From a checkpoint of a small transformer trained on Wikipedia.
Size: 15 layers, width 256, 4 heads of 64, MLP 1536 tanh GELU, vocabulary 4096, 17.9M parameters.
Architecture: LayerNorm before each block, biases, untied embeddings.
Training: a variant of SOAP for these matrices, 622M tokens, 5102 steps.
Each number is 50 + 15 x the weight over the matrix's rms, rounded and kept within 0 to 99. Layers, rows and columns count from 0.

# layer 6 MLP down (transposed), 1536x256, rms 0.207, rows 378-405, columns 128-255
31 51 62 81 35 66 64 75 28 64 35 35 55 28 26 55 22 32 74 51 74 34 59 47 56 55 21 47 60 33 57 44 34 56 53 82 57 52 52 28 28 44 42 60 47 54 42 67 68 72 51 51 63 59 56 35 60 77 60 58 65 21 49 62 56 38 49 50 68 26 74 64 61 60 40 48 54 44 40 72 34 42 40 54 30 36 62 60 35 13 44 19 51 66 26 71 48 68 45 49 36 70 55 41 60 66 60 50 36 50 73 45 23 39 52 50 35 45 53 73 62 37 39 71 61 71 40 62
38 46 35 68 56 36 51 65 48 62 54 47 71 57 37 47 40 59 73 52 53 47 43 39 40 23 37 51 58 43 26 55 33 57 40 41 40 44 39 86 41 58 64 43 52 67 54 41 43 39 50 50 59 57 49 55 58 62 51 33 80 50 47 84 41 56 36 38 39 35 63 32 48 40 49 66 62 22 55 49 38 38 64 74 73 57 97 48 57 70 34 45 50 55 50 55 43 51 46 51 72 37 46 54 73 40 51 37 46 42 69 47 56 36 35 34 63 70 59 42 25 54 47 21 49 48 74 48
42 50 52 71 52 34 65 26 46 22 45 39 38 50 62 57 67 58 52 42 31 41 68 57 64 30 62 71 37 60 54 41 19 55 59 64 32 51 54 27 47 58 51 53 33 48 51 43 60 47 37 58 55 73 48 53 46 34 47 47 52 43 83 66 35 70 26 31 47 61 70 58 26 36 81 63 63 59 46 67 47 44 32 44 37 39 32 43 73 86 44 43 80 33 46 45 55 57 50 53 65 48 65 63 59 45 65 44 52 64 76 63 59 80 71 33 33 59 20 40 53 49 58 40 36 14 59 65
70 79 50 47 37 45 35 95 53 29 60 50 36 65 43 24 53 40 43 40 47 46 74 31 27 58 69 39 26 50 46 27 55 26 63 40 64 40 38 50 88 35 53 57 51 20 33 56 71 48 22 75 85 62 45 30 51 47 34 56 63 61 53 63 39 48 34 72 66 67 42 36 41 55 74 46 20 58 37 30 65 36 50 30 55 52 38 80 75 22 40 17 36 40 48 50 74 41 40 38 52 25 50 39 36 58 37 40 35 40 53 47 55 64 49 42 45 34 58 67 62 40 51 52 70 59 36 68
42 23 51 60 67 67 73 35 45 66 64 46 65 59 41 62 87 45 44 60 52 50 64 49 71 70 67 45 31 49 41 49 41 51 56 47 42 43 45 49 10 71 23 48 65 45 69 48 42 31 47 67 48 76 52 28 40 54 38 55 45 56 63 55 45 54 43 43 59 50 45 60 57 68 76 58 44 51 50 36 42 28 67 28 39 42 46 76 27 41 54 67 60 74 62 32 52 32 44 53 38 33 60 49 35 34 43 36 51 42 34 56 46 41 52 13 59 49 48 46 51 43 71 45 45 34 23 40
54 21 10 51 44 66 46 35 47 69 58 53 31 61 29 67 35 57 74 82 35 51 44 77 57 30 62 77 43 31 40 35 34 67 73 54 52 44 63 65 71 31 56 48 76 50 44 56 58 44 46 24 61 43 38 38 55 51 38 55 39 51 67 42 49 52 49 42 63 31 82 62 68 47 42 38 38 31 54 60 60 55 44 77 44 92 57 31 04 30 59 73 51 37 22 63 48 57 29 57 29 57 36 80 36 53 93 51 55 37 51 43 44 71 60 53 60 65 37 29 51 66 43 56 57 39 64 27
31 49 41 63 43 75 59 47 49 49 51 43 79 44 44 40 36 33 87 36 61 52 62 50 63 23 34 67 52 65 30 31 43 85 39 50 33 28 48 77 76 34 41 39 48 31 26 44 63 70 47 57 49 36 53 72 48 40 57 36 59 49 31 43 57 31 66 62 56 35 43 85 38 60 16 67 33 49 52 32 35 44 14 35 61 32 62 49 45 26 59 30 60 29 76 76 31 65 35 55 38 28 74 38 62 39 53 41 50 46 61 23 66 68 51 59 55 59 60 66 39 37 42 88 59 53 47 61
56 69 73 47 52 54 33 48 36 27 49 42 02 45 52 73 35 36 56 44 60 60 59 47 69 56 63 72 60 73 71 51 45 26 81 43 55 60 43 48 45 56 59 59 54 53 40 45 68 62 42 64 55 45 60 19 72 52 30 44 49 66 41 44 76 58 36 38 36 36 34 41 33 72 45 53 38 46 55 52 68 61 31 35 62 37 44 46 50 40 54 20 23 73 43 73 57 60 49 79 50 39 28 54 57 48 35 66 45 45 44 43 54 43 57 62 29 71 36 60 46 44 18 43 53 53 71 50
37 62 52 45 19 59 70 63 53 52 33 48 47 16 56 62 54 55 52 50 62 69 78 39 51 46 37 39 70 45 27 56 41 52 17 62 62 38 43 61 41 49 35 54 34 37 71 64 41 54 35 43 29 46 51 40 71 47 56 65 83 37 45 62 63 33 54 20 49 56 56 77 49 61 65 59 60 29 81 64 30 25 52 68 38 74 62 33 39 34 61 66 40 42 54 41 46 28 39 30 40 77 52 48 47 74 52 46 53 25 54 73 46 73 55 47 65 35 55 51 48 62 57 94 38 79 54 33
52 15 58 38 76 72 51 57 47 83 30 71 37 67 44 46 68 47 34 72 35 80 62 50 18 54 46 60 55 62 28 58 40 46 52 45 67 66 51 53 35 57 16 38 53 51 58 61 53 31 79 41 40 33 74 41 47 70 40 57 37 43 16 52 62 16 36 64 59 73 47 67 42 69 55 39 44 44 51 34 63 46 38 46 48 49 72 56 33 67 28 65 47 57 40 47 47 25 34 43 53 51 51 55 39 40 38 54 72 50 53 59 70 33 32 58 70 11 68 36 53 68 54 35 72 75 20 33
49 37 41 79 57 40 28 51 46 51 57 68 39 62 74 10 50 72 38 24 15 34 43 54 54 45 28 49 42 57 35 37 63 57 69 44 56 31 48 50 60 40 34 48 59 48 62 57 41 72 39 45 40 76 56 61 57 44 41 64 58 42 58 41 78 29 30 59 62 74 55 48 42 53 36 58 72 66 27 43 36 36 58 45 42 37 65 70 36 83 36 64 46 49 44 45 44 80 47 54 43 31 66 54 33 28 69 18 62 84 31 59 41 70 89 39 51 53 54 38 69 32 74 30 14 19 21 62
49 47 48 45 36 50 60 46 56 71 58 33 60 40 34 41 46 34 57 51 49 63 58 73 35 62 50 45 34 42 45 31 53 55 46 62 68 58 68 74 48 55 65 50 74 55 71 52 29 34 70 41 82 52 82 75 46 47 66 53 55 39 51 58 51 37 73 36 56 31 42 74 57 77 52 45 41 57 61 33 12 29 51 57 79 39 41 43 66 58 39 45 62 29 73 54 47 75 65 65 57 49 53 26 42 68 33 53 70 41 51 69 41 51 30 70 37 63 59 38 40 37 58 81 39 25 50 29
66 55 69 32 27 33 71 30 62 45 36 32 73 79 48 33 41 52 48 59 57 65 61 75 52 44 39 72 70 42 41 42 64 62 53 43 54 44 32 61 40 52 62 47 37 47 56 58 70 46 72 49 33 42 62 49 48 57 45 52 26 71 40 44 19 58 24 52 25 41 68 45 63 40 61 19 38 63 63 78 73 64 48 30 47 40 37 29 00 45 51 47 67 51 61 41 88 24 54 60 66 52 55 62 80 44 67 63 59 43 48 38 35 60 59 47 36 59 63 48 67 48 61 37 48 53 36 54
48 53 61 61 23 66 53 66 32 25 63 55 60 34 65 57 51 59 55 91 45 58 34 71 36 42 29 36 46 49 58 38 82 68 52 73 46 31 21 52 43 37 51 38 21 51 67 42 49 73 62 58 09 43 45 73 53 30 42 51 38 52 48 48 51 48 64 65 22 37 67 55 48 81 58 43 59 51 41 39 47 71 50 67 54 34 61 43 40 27 43 28 61 57 76 37 61 69 65 42 41 58 73 36 59 47 59 58 43 41 74 61 75 47 25 61 59 62 58 36 29 17 51 32 29 42 44 55
39 55 81 52 35 42 31 55 82 36 44 72 43 51 39 48 47 32 49 70 77 60 71 57 63 53 46 35 48 57 66 39 52 13 38 65 71 33 02 35 49 74 67 55 46 80 47 50 34 40 57 20 48 58 59 57 75 88 66 62 54 51 23 59 27 47 26 60 58 34 31 40 55 58 57 50 76 47 55 58 31 66 45 42 24 47 66 58 69 78 43 50 77 52 22 67 35 92 35 60 35 44 51 50 33 45 39 44 59 98 53 35 50 57 39 47 29 72 69 65 32 45 30 71 30 57 47 50
60 52 37 47 50 52 48 38 69 71 42 72 63 46 53 67 47 29 41 55 69 64 29 50 44 23 63 60 54 49 38 42 55 64 36 24 31 39 53 46 57 44 42 32 59 57 40 44 56 75 60 61 31 42 32 54 44 45 51 23 64 36 50 40 45 36 84 58 29 69 33 66 64 54 58 53 34 40 69 61 40 45 36 56 61 50 42 42 32 41 32 48 38 31 74 35 64 62 75 51 54 38 34 35 57 58 65 80 43 54 60 57 67 59 54 65 35 44 52 35 62 56 54 65 43 53 66 53
30 76 39 68 43 60 53 50 44 51 61 40 32 60 37 55 71 68 99 47 65 23 44 71 63 42 39 67 15 74 50 53 58 45 44 57 36 38 65 58 70 48 54 59 75 36 29 30 72 65 56 58 44 61 52 69 54 53 73 52 67 45 56 64 49 60 61 33 41 61 77 46 55 37 70 74 35 28 67 38 44 43 21 51 62 31 87 34 46 49 56 40 59 41 24 41 54 35 43 69 44 30 66 41 28 54 51 45 75 30 49 31 26 35 60 59 44 56 49 66 58 47 39 37 59 49 58 50
42 43 53 35 91 53 47 41 66 46 36 25 45 45 58 35 35 45 51 72 56 57 64 57 41 51 38 54 69 39 27 40 47 36 53 52 64 49 32 65 33 74 31 53 64 64 50 50 37 51 83 49 77 42 66 55 72 52 63 33 80 57 47 45 50 32 35 63 52 56 23 52 47 64 55 65 52 34 54 28 65 39 64 33 44 37 74 41 49 76 55 57 34 67 48 47 57 75 25 21 30 70 65 56 50 55 46 64 48 29 73 42 86 58 24 50 35 41 31 47 52 73 92 16 36 42 28 25
83 57 48 57 40 94 30 20 92 56 40 84 09 83 72 45 70 59 64 36 29 87 75 55 70 63 45 48 41 37 39 50 59 72 42 49 55 66 65 35 63 66 73 28 48 60 57 28 29 38 41 60 69 63 33 33 43 31 78 31 54 55 65 37 41 35 27 61 55 91 71 86 93 56 52 42 40 55 52 41 37 73 54 59 83 47 35 58 31 37 79 50 71 48 56 35 50 21 87 99 43 38 38 65 73 55 91 66 36 69 11 58 40 41 65 61 54 52 37 41 12 28 41 32 52 36 59 56
70 16 63 27 58 42 33 40 66 60 31 51 26 45 47 45 52 57 57 75 56 49 47 72 43 56 65 35 42 52 24 65 42 84 48 70 63 61 50 72 64 76 50 35 45 39 39 57 43 21 85 52 37 51 70 63 48 46 57 46 48 45 71 67 30 56 52 47 35 54 19 51 44 62 68 27 37 62 48 56 63 54 47 36 53 58 64 24 52 54 38 51 51 79 53 59 43 47 63 67 58 33 35 26 54 62 62 43 59 60 41 36 38 60 60 24 41 71 84 62 73 35 46 26 57 54 40 68
39 38 43 44 59 23 86 41 33 29 50 46 19 46 42 53 42 48 30 81 69 47 54 39 41 65 35 53 41 28 45 78 33 54 48 29 56 54 85 45 37 40 38 80 46 67 66 61 45 44 74 34 58 31 22 47 30 61 34 42 67 71 34 43 40 73 44 42 47 44 66 78 39 69 46 71 58 61 43 56 38 56 56 51 23 46 66 44 57 27 41 46 40 34 65 46 39 65 64 60 56 36 45 59 68 65 62 71 46 49 71 72 29 54 50 71 42 29 81 77 60 55 10 61 62 38 55 30
47 32 65 54 45 30 70 54 38 80 72 45 29 58 43 67 63 21 32 60 66 39 66 34 55 48 31 55 53 48 56 39 54 56 61 49 53 37 84 55 62 45 77 42 43 21 43 31 57 54 79 49 53 56 41 56 69 38 99 78 53 63 59 56 46 64 74 63 50 27 73 78 64 33 45 44 51 42 63 16 42 67 48 46 25 42 39 46 12 71 60 50 55 64 13 48 40 53 32 91 42 57 31 55 69 34 27 57 60 35 32 46 41 65 42 65 27 74 57 38 49 70 43 28 39 67 54 51
49 54 55 66 63 49 28 34 60 51 56 55 52 45 42 68 27 38 51 31 65 47 43 74 65 49 65 60 48 66 41 51 58 30 48 45 33 81 33 42 60 58 47 61 48 60 54 18 46 75 57 44 32 13 36 60 31 10 50 20 52 72 87 58 42 51 34 35 67 52 61 43 36 63 46 25 44 60 75 37 61 36 38 23 84 55 40 52 72 44 42 67 72 63 43 35 29 35 51 32 39 30 58 65 42 63 34 61 41 54 58 24 20 51 50 48 59 34 34 54 63 43 53 61 31 63 36 52
56 50 16 45 32 55 75 22 48 47 55 34 59 44 31 40 42 73 43 58 71 16 43 47 55 25 33 46 60 44 33 41 69 58 59 23 46 22 61 32 50 59 64 57 65 68 31 33 34 74 50 48 45 42 42 57 60 71 51 35 65 60 48 37 51 40 52 28 63 58 74 27 53 45 60 52 86 44 51 59 57 67 65 48 48 53 58 17 19 43 47 70 55 56 64 66 51 34 34 60 62 64 59 46 62 90 56 55 60 41 52 37 46 60 27 43 32 39 26 31 30 66 41 61 60 47 39 36
68 54 56 52 66 58 40 56 57 45 46 38 19 43 47 45 62 30 40 44 78 26 42 23 17 34 51 61 28 62 70 52 09 32 43 59 49 54 35 25 41 71 52 45 48 31 50 47 68 34 56 41 35 32 48 39 49 34 42 43 53 55 40 39 47 36 29 63 67 67 46 70 50 32 48 35 33 89 63 54 70 64 55 22 65 27 17 43 70 46 47 76 47 32 02 32 55 52 41 29 31 57 81 50 51 53 31 40 54 56 41 61 43 75 44 37 77 35 66 63 49 58 30 00 56 52 48 88
57 64 42 55 46 55 42 70 42 62 69 55 36 75 64 54 47 49 54 59 45 44 51 27 53 61 56 67 63 45 37 78 38 25 45 26 40 77 49 81 75 47 75 35 35 51 56 49 48 54 22 50 31 65 34 33 21 37 44 47 34 58 78 50 55 51 52 36 46 36 32 51 44 44 34 42 26 60 53 43 37 57 41 62 60 58 57 45 49 54 41 54 52 52 39 41 41 38 53 69 62 29 60 58 57 31 77 52 33 79 45 51 61 61 52 10 58 23 63 69 64 71 44 07 38 68 75 56
45 19 33 61 44 49 36 43 53 53 55 39 83 41 55 41 60 61 37 42 51 42 43 58 49 71 26 41 41 45 55 44 54 66 49 42 53 52 37 64 01 58 46 33 52 37 56 62 45 28 58 42 58 76 59 77 48 39 54 43 65 60 34 51 71 73 42 41 72 54 68 45 71 53 70 41 48 49 60 53 45 46 70 57 29 60 64 60 62 59 50 35 58 50 66 93 54 61 41 56 88 79 31 36 55 72 51 50 71 35 35 39 59 55 34 29 64 61 47 58 83 34 46 39 38 59 33 72
82 29 61 29 41 67 63 38 64 27 77 61 54 83 27 66 50 23 55 89 71 47 63 58 60 74 44 61 28 36 33 45 54 41 26 49 22 55 11 80 66 27 68 54 59 54 55 46 61 38 52 67 63 57 62 34 47 33 59 56 46 55 53 60 80 54 23 41 57 54 72 20 56 40 44 28 61 26 55 41 48 39 42 39 44 43 71 51 42 67 80 41 72 43 45 62 22 33 59 52 47 45 34 43 23 38 61 43 56 88 25 39 60 41 42 49 57 59 45 57 37 48 43 44 43 60 58 37
# layer 6 MLP up, 1536x256, rms 0.202, rows 379-405, columns 128-255
40 35 48 55 58 52 40 28 49 39 54 43 59 46 52 30 57 62 64 19 59 64 44 69 47 61 51 36 31 54 56 51 41 48 57 26 51 67 36 44 42 63 45 70 39 74 86 57 49 53 35 33 30 66 42 59 72 49 65 46 37 40 74 69 35 66 40 65 59 59 44 47 40 81 56 53 60 31 17 71 66 54 42 39 48 50 30 38 48 42 56 43 40 83 56 73 33 69 24 60 42 47 56 42 55 54 49 84 53 42 57 41 41 56 69 59 30 31 32 56 50 46 31 47 35 60 51 57
59 41 42 29 65 56 67 74 62 80 47 47 61 31 53 50 56 55 38 57 46 70 46 51 26 66 50 62 65 57 42 53 58 59 52 13 68 34 39 76 47 45 24 42 56 37 44 35 31 48 63 47 45 30 51 68 40 60 65 47 56 51 12 32 82 36 66 65 60 38 37 50 75 52 29 14 29 44 61 45 20 59 55 43 79 58 48 42 26 42 63 50 50 69 47 80 42 49 50 38 45 57 54 46 36 64 22 34 54 38 55 28 41 12 26 58 68 49 67 43 54 68 31 25 66 76 33 30
24 26 49 82 55 51 38 34 79 42 37 84 62 57 76 52 45 43 44 73 38 37 66 58 42 54 53 93 70 53 45 43 76 59 45 47 57 43 44 59 68 69 67 56 36 45 36 60 32 42 50 49 32 54 37 48 41 62 48 27 44 70 48 36 69 38 64 47 52 74 46 44 82 26 45 51 39 41 26 71 83 15 62 70 48 86 47 60 60 35 61 39 48 58 50 52 38 33 35 17 38 69 45 28 50 35 34 73 61 24 55 48 26 43 46 54 52 47 48 34 61 66 32 87 18 53 52 83
36 52 34 51 26 17 43 45 44 51 45 60 44 68 70 44 27 45 38 45 49 37 48 37 52 60 46 41 44 44 61 52 51 66 19 59 53 35 65 53 39 36 70 47 20 49 38 46 53 86 59 37 64 31 49 55 67 52 75 65 54 38 53 59 61 26 57 43 39 54 65 57 35 54 41 31 70 31 47 42 51 59 74 49 42 42 72 34 67 24 22 44 40 28 27 56 51 80 56 52 45 55 58 79 55 49 44 67 32 42 47 54 60 49 42 90 47 43 33 66 50 56 36 29 53 59 43 61
31 34 47 55 40 39 60 53 37 56 52 47 58 55 50 63 67 51 30 56 48 17 60 59 56 56 46 40 54 78 47 29 63 50 25 67 48 46 44 52 53 59 71 76 35 60 57 36 57 42 37 52 53 79 74 47 67 37 57 57 54 49 29 71 65 33 53 70 58 33 44 56 52 66 58 54 57 42 23 25 24 43 71 42 52 33 42 28 49 67 65 50 49 72 69 59 39 57 63 43 52 38 46 38 48 74 16 55 55 29 38 71 45 30 34 61 57 61 57 62 57 39 46 58 38 67 37 44
67 60 72 54 78 73 63 66 69 36 48 31 70 37 38 49 42 33 48 42 38 51 41 63 57 46 38 57 66 45 52 50 50 48 47 35 54 79 59 70 56 57 38 66 54 34 24 30 57 32 53 51 61 73 19 51 90 45 53 61 49 50 32 51 90 67 57 47 72 32 75 59 63 31 60 43 65 38 31 47 39 64 67 15 40 34 75 15 72 41 56 45 53 37 36 64 32 40 27 68 44 58 70 35 55 52 43 35 76 49 78 32 59 66 34 33 64 36 48 53 59 47 30 34 36 63 34 71
46 54 49 51 52 41 60 32 66 48 23 65 75 69 51 46 44 63 47 43 49 60 37 73 55 53 57 36 49 64 25 38 30 85 09 53 34 38 52 51 63 74 66 52 49 71 69 88 39 32 36 49 76 31 42 63 46 62 92 73 38 34 37 43 53 39 61 63 43 65 43 63 58 30 70 83 19 70 38 55 45 78 55 31 69 47 42 40 58 75 34 74 75 38 50 41 35 79 44 55 48 40 69 65 38 60 49 57 66 77 67 46 44 50 36 51 61 39 41 50 64 66 64 50 61 21 57 20
21 87 63 66 45 37 41 43 60 64 44 38 46 45 61 70 72 46 50 28 29 38 35 21 43 45 63 51 52 34 48 54 59 66 56 46 49 51 69 49 28 59 33 61 49 65 81 38 49 58 58 65 57 60 69 36 41 67 36 52 47 59 47 40 46 37 28 28 59 65 44 35 75 42 34 34 47 47 40 56 68 62 72 47 46 44 47 37 30 57 61 31 40 54 48 57 59 55 53 54 66 52 58 59 66 31 39 61 31 19 46 34 50 14 72 30 56 47 29 68 58 23 51 60 64 43 71 48
63 67 68 92 37 57 48 70 62 56 37 64 66 61 59 65 63 56 58 28 47 09 52 64 81 60 49 48 53 61 59 60 55 71 47 59 60 65 69 44 44 56 63 57 46 64 34 47 54 65 73 34 73 49 52 50 41 46 24 53 61 47 57 46 49 67 54 46 73 43 24 45 48 27 76 55 68 43 53 57 42 57 40 47 58 39 57 31 54 46 46 38 31 62 42 50 33 67 42 69 45 47 39 63 46 58 61 61 41 63 40 31 64 56 35 67 64 61 25 60 34 29 54 65 31 45 70 56
58 52 49 23 53 69 90 54 54 49 60 34 45 53 35 62 55 45 59 99 69 66 73 33 42 36 64 46 47 58 67 27 70 44 31 47 22 75 22 55 38 84 65 52 48 43 49 39 52 40 51 25 66 24 65 42 61 59 31 49 42 76 46 64 78 39 90 52 47 44 41 66 44 50 45 61 49 35 70 42 55 64 46 37 40 52 34 29 76 71 45 76 54 55 49 34 53 69 17 51 64 26 34 67 71 63 60 68 33 40 39 53 45 53 27 24 45 47 39 47 59 40 83 71 54 77 51 25
99 37 61 61 49 42 57 62 54 48 30 14 48 80 31 59 51 33 61 42 74 59 39 58 60 45 74 56 41 48 72 51 47 54 40 55 46 50 66 47 41 41 32 69 72 47 65 31 66 44 50 34 22 56 73 18 54 54 54 37 40 30 48 47 83 44 26 53 36 40 47 56 60 39 58 37 55 35 48 60 63 74 65 50 69 46 75 51 18 44 52 71 25 91 22 59 25 56 68 48 81 36 65 59 40 35 39 42 32 54 41 38 74 39 82 41 39 60 48 60 30 51 14 45 30 79 46 62
72 47 35 53 63 67 52 45 28 55 67 43 30 33 39 56 55 48 62 53 48 65 39 66 52 43 50 38 55 47 40 44 50 47 34 19 56 50 57 43 37 62 35 66 56 40 45 54 37 40 44 60 82 44 35 52 43 45 53 39 67 43 66 36 66 45 61 75 54 61 70 73 44 72 65 21 34 47 60 23 52 67 43 36 56 46 84 35 62 58 64 25 38 43 39 17 27 46 75 26 53 58 65 53 61 75 36 30 35 82 48 46 54 39 51 39 54 51 17 40 47 38 74 47 46 29 52 45
51 54 44 38 26 56 40 47 33 42 64 38 66 39 18 63 61 53 53 46 39 47 59 58 38 30 44 59 53 33 56 46 48 43 53 51 46 26 39 67 41 54 58 47 23 51 66 36 48 40 46 65 34 38 35 44 29 52 52 50 29 47 38 67 61 54 52 64 50 52 57 52 47 51 58 51 53 46 47 28 37 46 55 57 43 53 67 35 58 44 34 49 36 60 60 44 41 38 49 52 47 49 26 36 49 42 44 61 48 61 71 44 56 41 44 77 47 55 51 40 37 50 55 60 70 65 35 43
61 46 20 40 51 63 75 52 46 63 35 45 39 50 46 51 60 85 48 61 60 32 16 62 61 63 44 50 35 50 49 49 22 83 82 33 17 44 80 49 54 68 44 58 37 64 35 65 57 99 68 68 43 26 56 61 33 55 31 56 60 34 47 45 81 62 42 57 92 66 74 30 67 48 55 49 55 31 37 49 64 53 48 25 66 30 63 60 48 33 74 49 31 64 46 16 40 49 49 58 58 24 70 40 49 48 49 77 37 24 12 35 33 42 56 59 36 51 31 40 62 60 62 63 81 36 67 39
56 65 86 75 37 66 43 62 44 71 43 42 66 13 53 36 60 54 21 69 20 51 26 58 30 74 39 50 72 42 40 50 41 34 52 53 65 56 60 62 44 60 65 26 18 48 44 42 69 32 30 70 36 63 58 36 62 63 18 60 42 63 48 48 50 66 38 41 47 60 67 58 38 53 38 25 67 50 28 36 45 64 53 37 59 40 36 47 69 43 48 85 72 34 28 51 54 66 52 34 40 58 57 41 58 33 52 38 80 27 48 52 41 72 38 41 61 57 60 47 34 23 46 65 60 43 05 52
61 38 63 46 30 51 19 51 58 58 59 70 59 59 69 48 33 33 49 57 50 48 32 45 43 37 52 48 72 22 60 49 47 69 60 31 58 59 37 46 16 72 34 69 47 53 53 24 41 37 51 52 55 27 64 48 43 40 55 66 69 43 76 42 58 65 28 68 53 47 27 44 51 64 44 46 63 47 63 21 56 68 75 53 42 57 54 46 56 69 35 49 44 18 60 58 53 58 49 37 54 56 31 49 67 40 47 57 45 42 63 61 63 57 29 37 73 37 68 64 37 31 99 74 31 54 56 50
39 42 69 97 41 40 49 56 58 34 44 39 53 58 47 60 46 83 48 55 62 37 32 34 67 57 42 60 50 29 48 60 43 57 60 65 46 49 49 63 61 60 51 53 70 41 67 43 62 45 44 43 13 61 44 62 41 45 40 50 37 55 73 53 69 58 23 58 40 33 42 50 52 62 56 66 55 26 50 32 27 45 18 72 73 35 45 73 41 52 40 53 40 64 62 77 15 55 60 67 59 68 58 42 68 66 26 46 36 59 73 66 51 44 73 65 56 66 16 50 42 47 53 36 22 55 37 58
89 71 61 33 60 70 61 94 21 31 53 33 87 32 48 60 47 23 53 68 73 76 41 18 37 32 51 62 51 78 51 41 57 17 33 35 22 75 39 37 63 55 12 42 72 45 99 83 50 54 53 51 31 58 63 30 23 49 49 31 38 50 26 57 57 23 46 40 35 50 46 34 11 37 21 28 24 48 60 25 28 46 35 14 51 64 62 59 24 77 37 65 66 53 19 71 51 63 39 47 27 60 50 31 32 59 43 37 60 36 70 40 65 49 66 41 46 70 51 58 35 65 51 43 34 72 40 54
42 71 53 36 47 58 63 64 48 37 52 25 59 51 38 66 64 11 46 27 32 31 44 58 77 63 68 42 47 59 55 07 55 39 71 42 48 69 60 41 61 29 53 55 60 66 39 40 81 61 25 14 45 42 37 24 15 38 58 52 32 46 40 32 55 47 48 44 42 47 70 76 23 28 58 65 64 43 29 36 64 42 56 43 74 27 48 46 72 70 37 65 48 15 37 35 51 59 65 58 52 30 58 84 55 82 51 53 46 57 42 45 37 31 38 64 83 24 50 47 52 55 77 61 50 39 50 39
47 36 60 47 43 64 34 58 53 60 50 23 36 35 43 41 65 42 71 59 36 65 22 48 58 45 64 43 71 53 45 22 44 41 45 47 55 53 38 29 42 60 38 58 46 41 42 39 57 61 36 67 47 57 51 57 52 55 51 62 45 40 39 69 50 21 57 69 45 66 36 54 63 45 41 36 52 56 63 32 66 68 50 42 41 64 33 57 49 59 69 68 37 29 62 72 62 49 41 58 39 69 70 71 39 53 50 35 58 15 36 79 60 49 43 32 56 56 43 09 60 62 45 62 58 50 48 38
38 34 55 27 59 68 60 67 51 35 72 65 45 41 58 75 49 53 40 64 65 52 36 25 39 31 53 41 75 55 44 63 43 45 58 66 44 32 32 54 66 30 46 51 73 59 49 60 23 45 72 45 45 75 57 49 40 48 35 48 46 45 48 60 27 45 40 31 72 49 46 39 20 82 43 28 81 53 59 40 54 73 57 45 42 39 59 31 81 52 45 60 86 58 47 39 36 41 39 35 37 51 74 51 44 51 53 45 54 74 26 80 45 36 22 53 44 53 52 32 35 52 66 59 65 57 32 56
23 29 45 66 55 38 69 37 34 43 44 56 23 71 50 71 51 68 34 74 21 34 52 48 56 54 40 54 70 46 42 38 78 45 42 63 48 33 51 65 70 68 52 32 70 69 42 37 47 26 52 51 69 61 52 66 59 45 33 46 40 53 48 54 64 58 48 64 78 69 71 53 76 78 29 47 59 34 42 36 39 41 73 47 27 59 56 25 59 55 69 34 46 49 62 53 62 37 47 57 74 65 37 58 56 44 60 66 70 20 00 39 73 35 36 67 52 51 61 41 72 47 27 46 78 48 40 36
52 18 68 49 52 34 54 70 45 38 38 74 52 51 41 49 80 10 49 47 40 55 38 35 64 65 55 67 25 68 68 55 22 53 37 58 53 47 76 67 60 39 52 70 74 67 40 58 47 21 31 49 28 59 85 60 57 61 36 49 63 42 69 37 58 29 30 29 53 72 57 43 56 34 58 43 24 40 36 54 79 45 59 48 76 48 96 26 41 50 68 39 14 48 55 36 61 72 65 78 41 51 47 65 19 23 44 38 26 36 39 47 48 68 66 07 64 89 62 15 47 58 35 58 51 28 43 34
69 64 59 71 59 58 63 21 69 57 64 48 46 67 19 32 60 59 55 78 73 50 05 64 71 50 33 32 42 70 17 69 33 54 46 42 60 81 60 58 80 30 45 53 57 64 47 68 21 43 62 34 61 66 30 60 56 64 44 78 85 23 54 56 55 54 56 50 47 40 67 22 43 75 10 65 62 51 48 40 59 60 37 26 52 42 38 46 27 78 23 28 55 63 59 24 64 82 45 58 58 39 48 68 66 72 64 49 50 46 85 39 65 47 27 41 42 75 52 76 47 70 44 42 59 62 20 48
43 41 47 25 48 48 50 32 56 50 51 43 67 33 26 62 62 41 49 34 66 43 52 57 61 41 27 52 52 25 77 24 60 62 47 80 57 25 35 48 43 42 30 59 89 52 52 20 83 45 76 48 54 40 65 80 67 67 63 34 52 24 40 55 71 53 38 51 52 54 62 56 66 75 94 45 64 44 67 43 65 37 36 56 58 38 64 58 35 34 64 56 54 46 84 79 55 70 11 41 57 45 30 35 39 59 40 66 49 17 57 30 29 47 66 76 36 74 53 21 70 37 79 89 58 45 11 48
51 71 58 23 52 55 62 45 21 49 49 50 45 38 36 39 56 32 50 39 75 32 39 66 11 75 59 55 51 27 36 82 45 68 50 51 12 25 51 44 56 52 67 66 65 53 39 46 31 63 43 42 32 36 42 42 65 66 51 56 34 86 61 66 69 52 42 42 68 62 53 79 39 42 38 47 36 26 60 34 63 51 46 53 48 36 52 47 83 69 44 82 47 60 31 41 43 41 44 45 17 40 42 63 84 47 60 51 19 71 33 39 61 38 66 61 65 35 37 19 43 70 45 61 42 17 72 00
43 45 43 51 50 38 60 43 68 66 53 80 81 33 41 67 43 54 53 62 48 44 43 33 44 60 57 56 53 25 53 50 44 55 54 57 27 50 37 38 51 49 24 39 54 40 40 49 35 41 51 44 62 50 78 49 51 72 65 43 62 71 31 56 64 40 34 63 40 61 29 44 39 40 56 47 60 28 48 50 47 65 47 61 58 54 64 63 47 55 27 43 48 47 45 29 50 42 36 34 12 46 47 45 50 26 61 53 51 47 71 51 72 47 39 45 64 50 51 49 34 66 63 34 66 51 52 38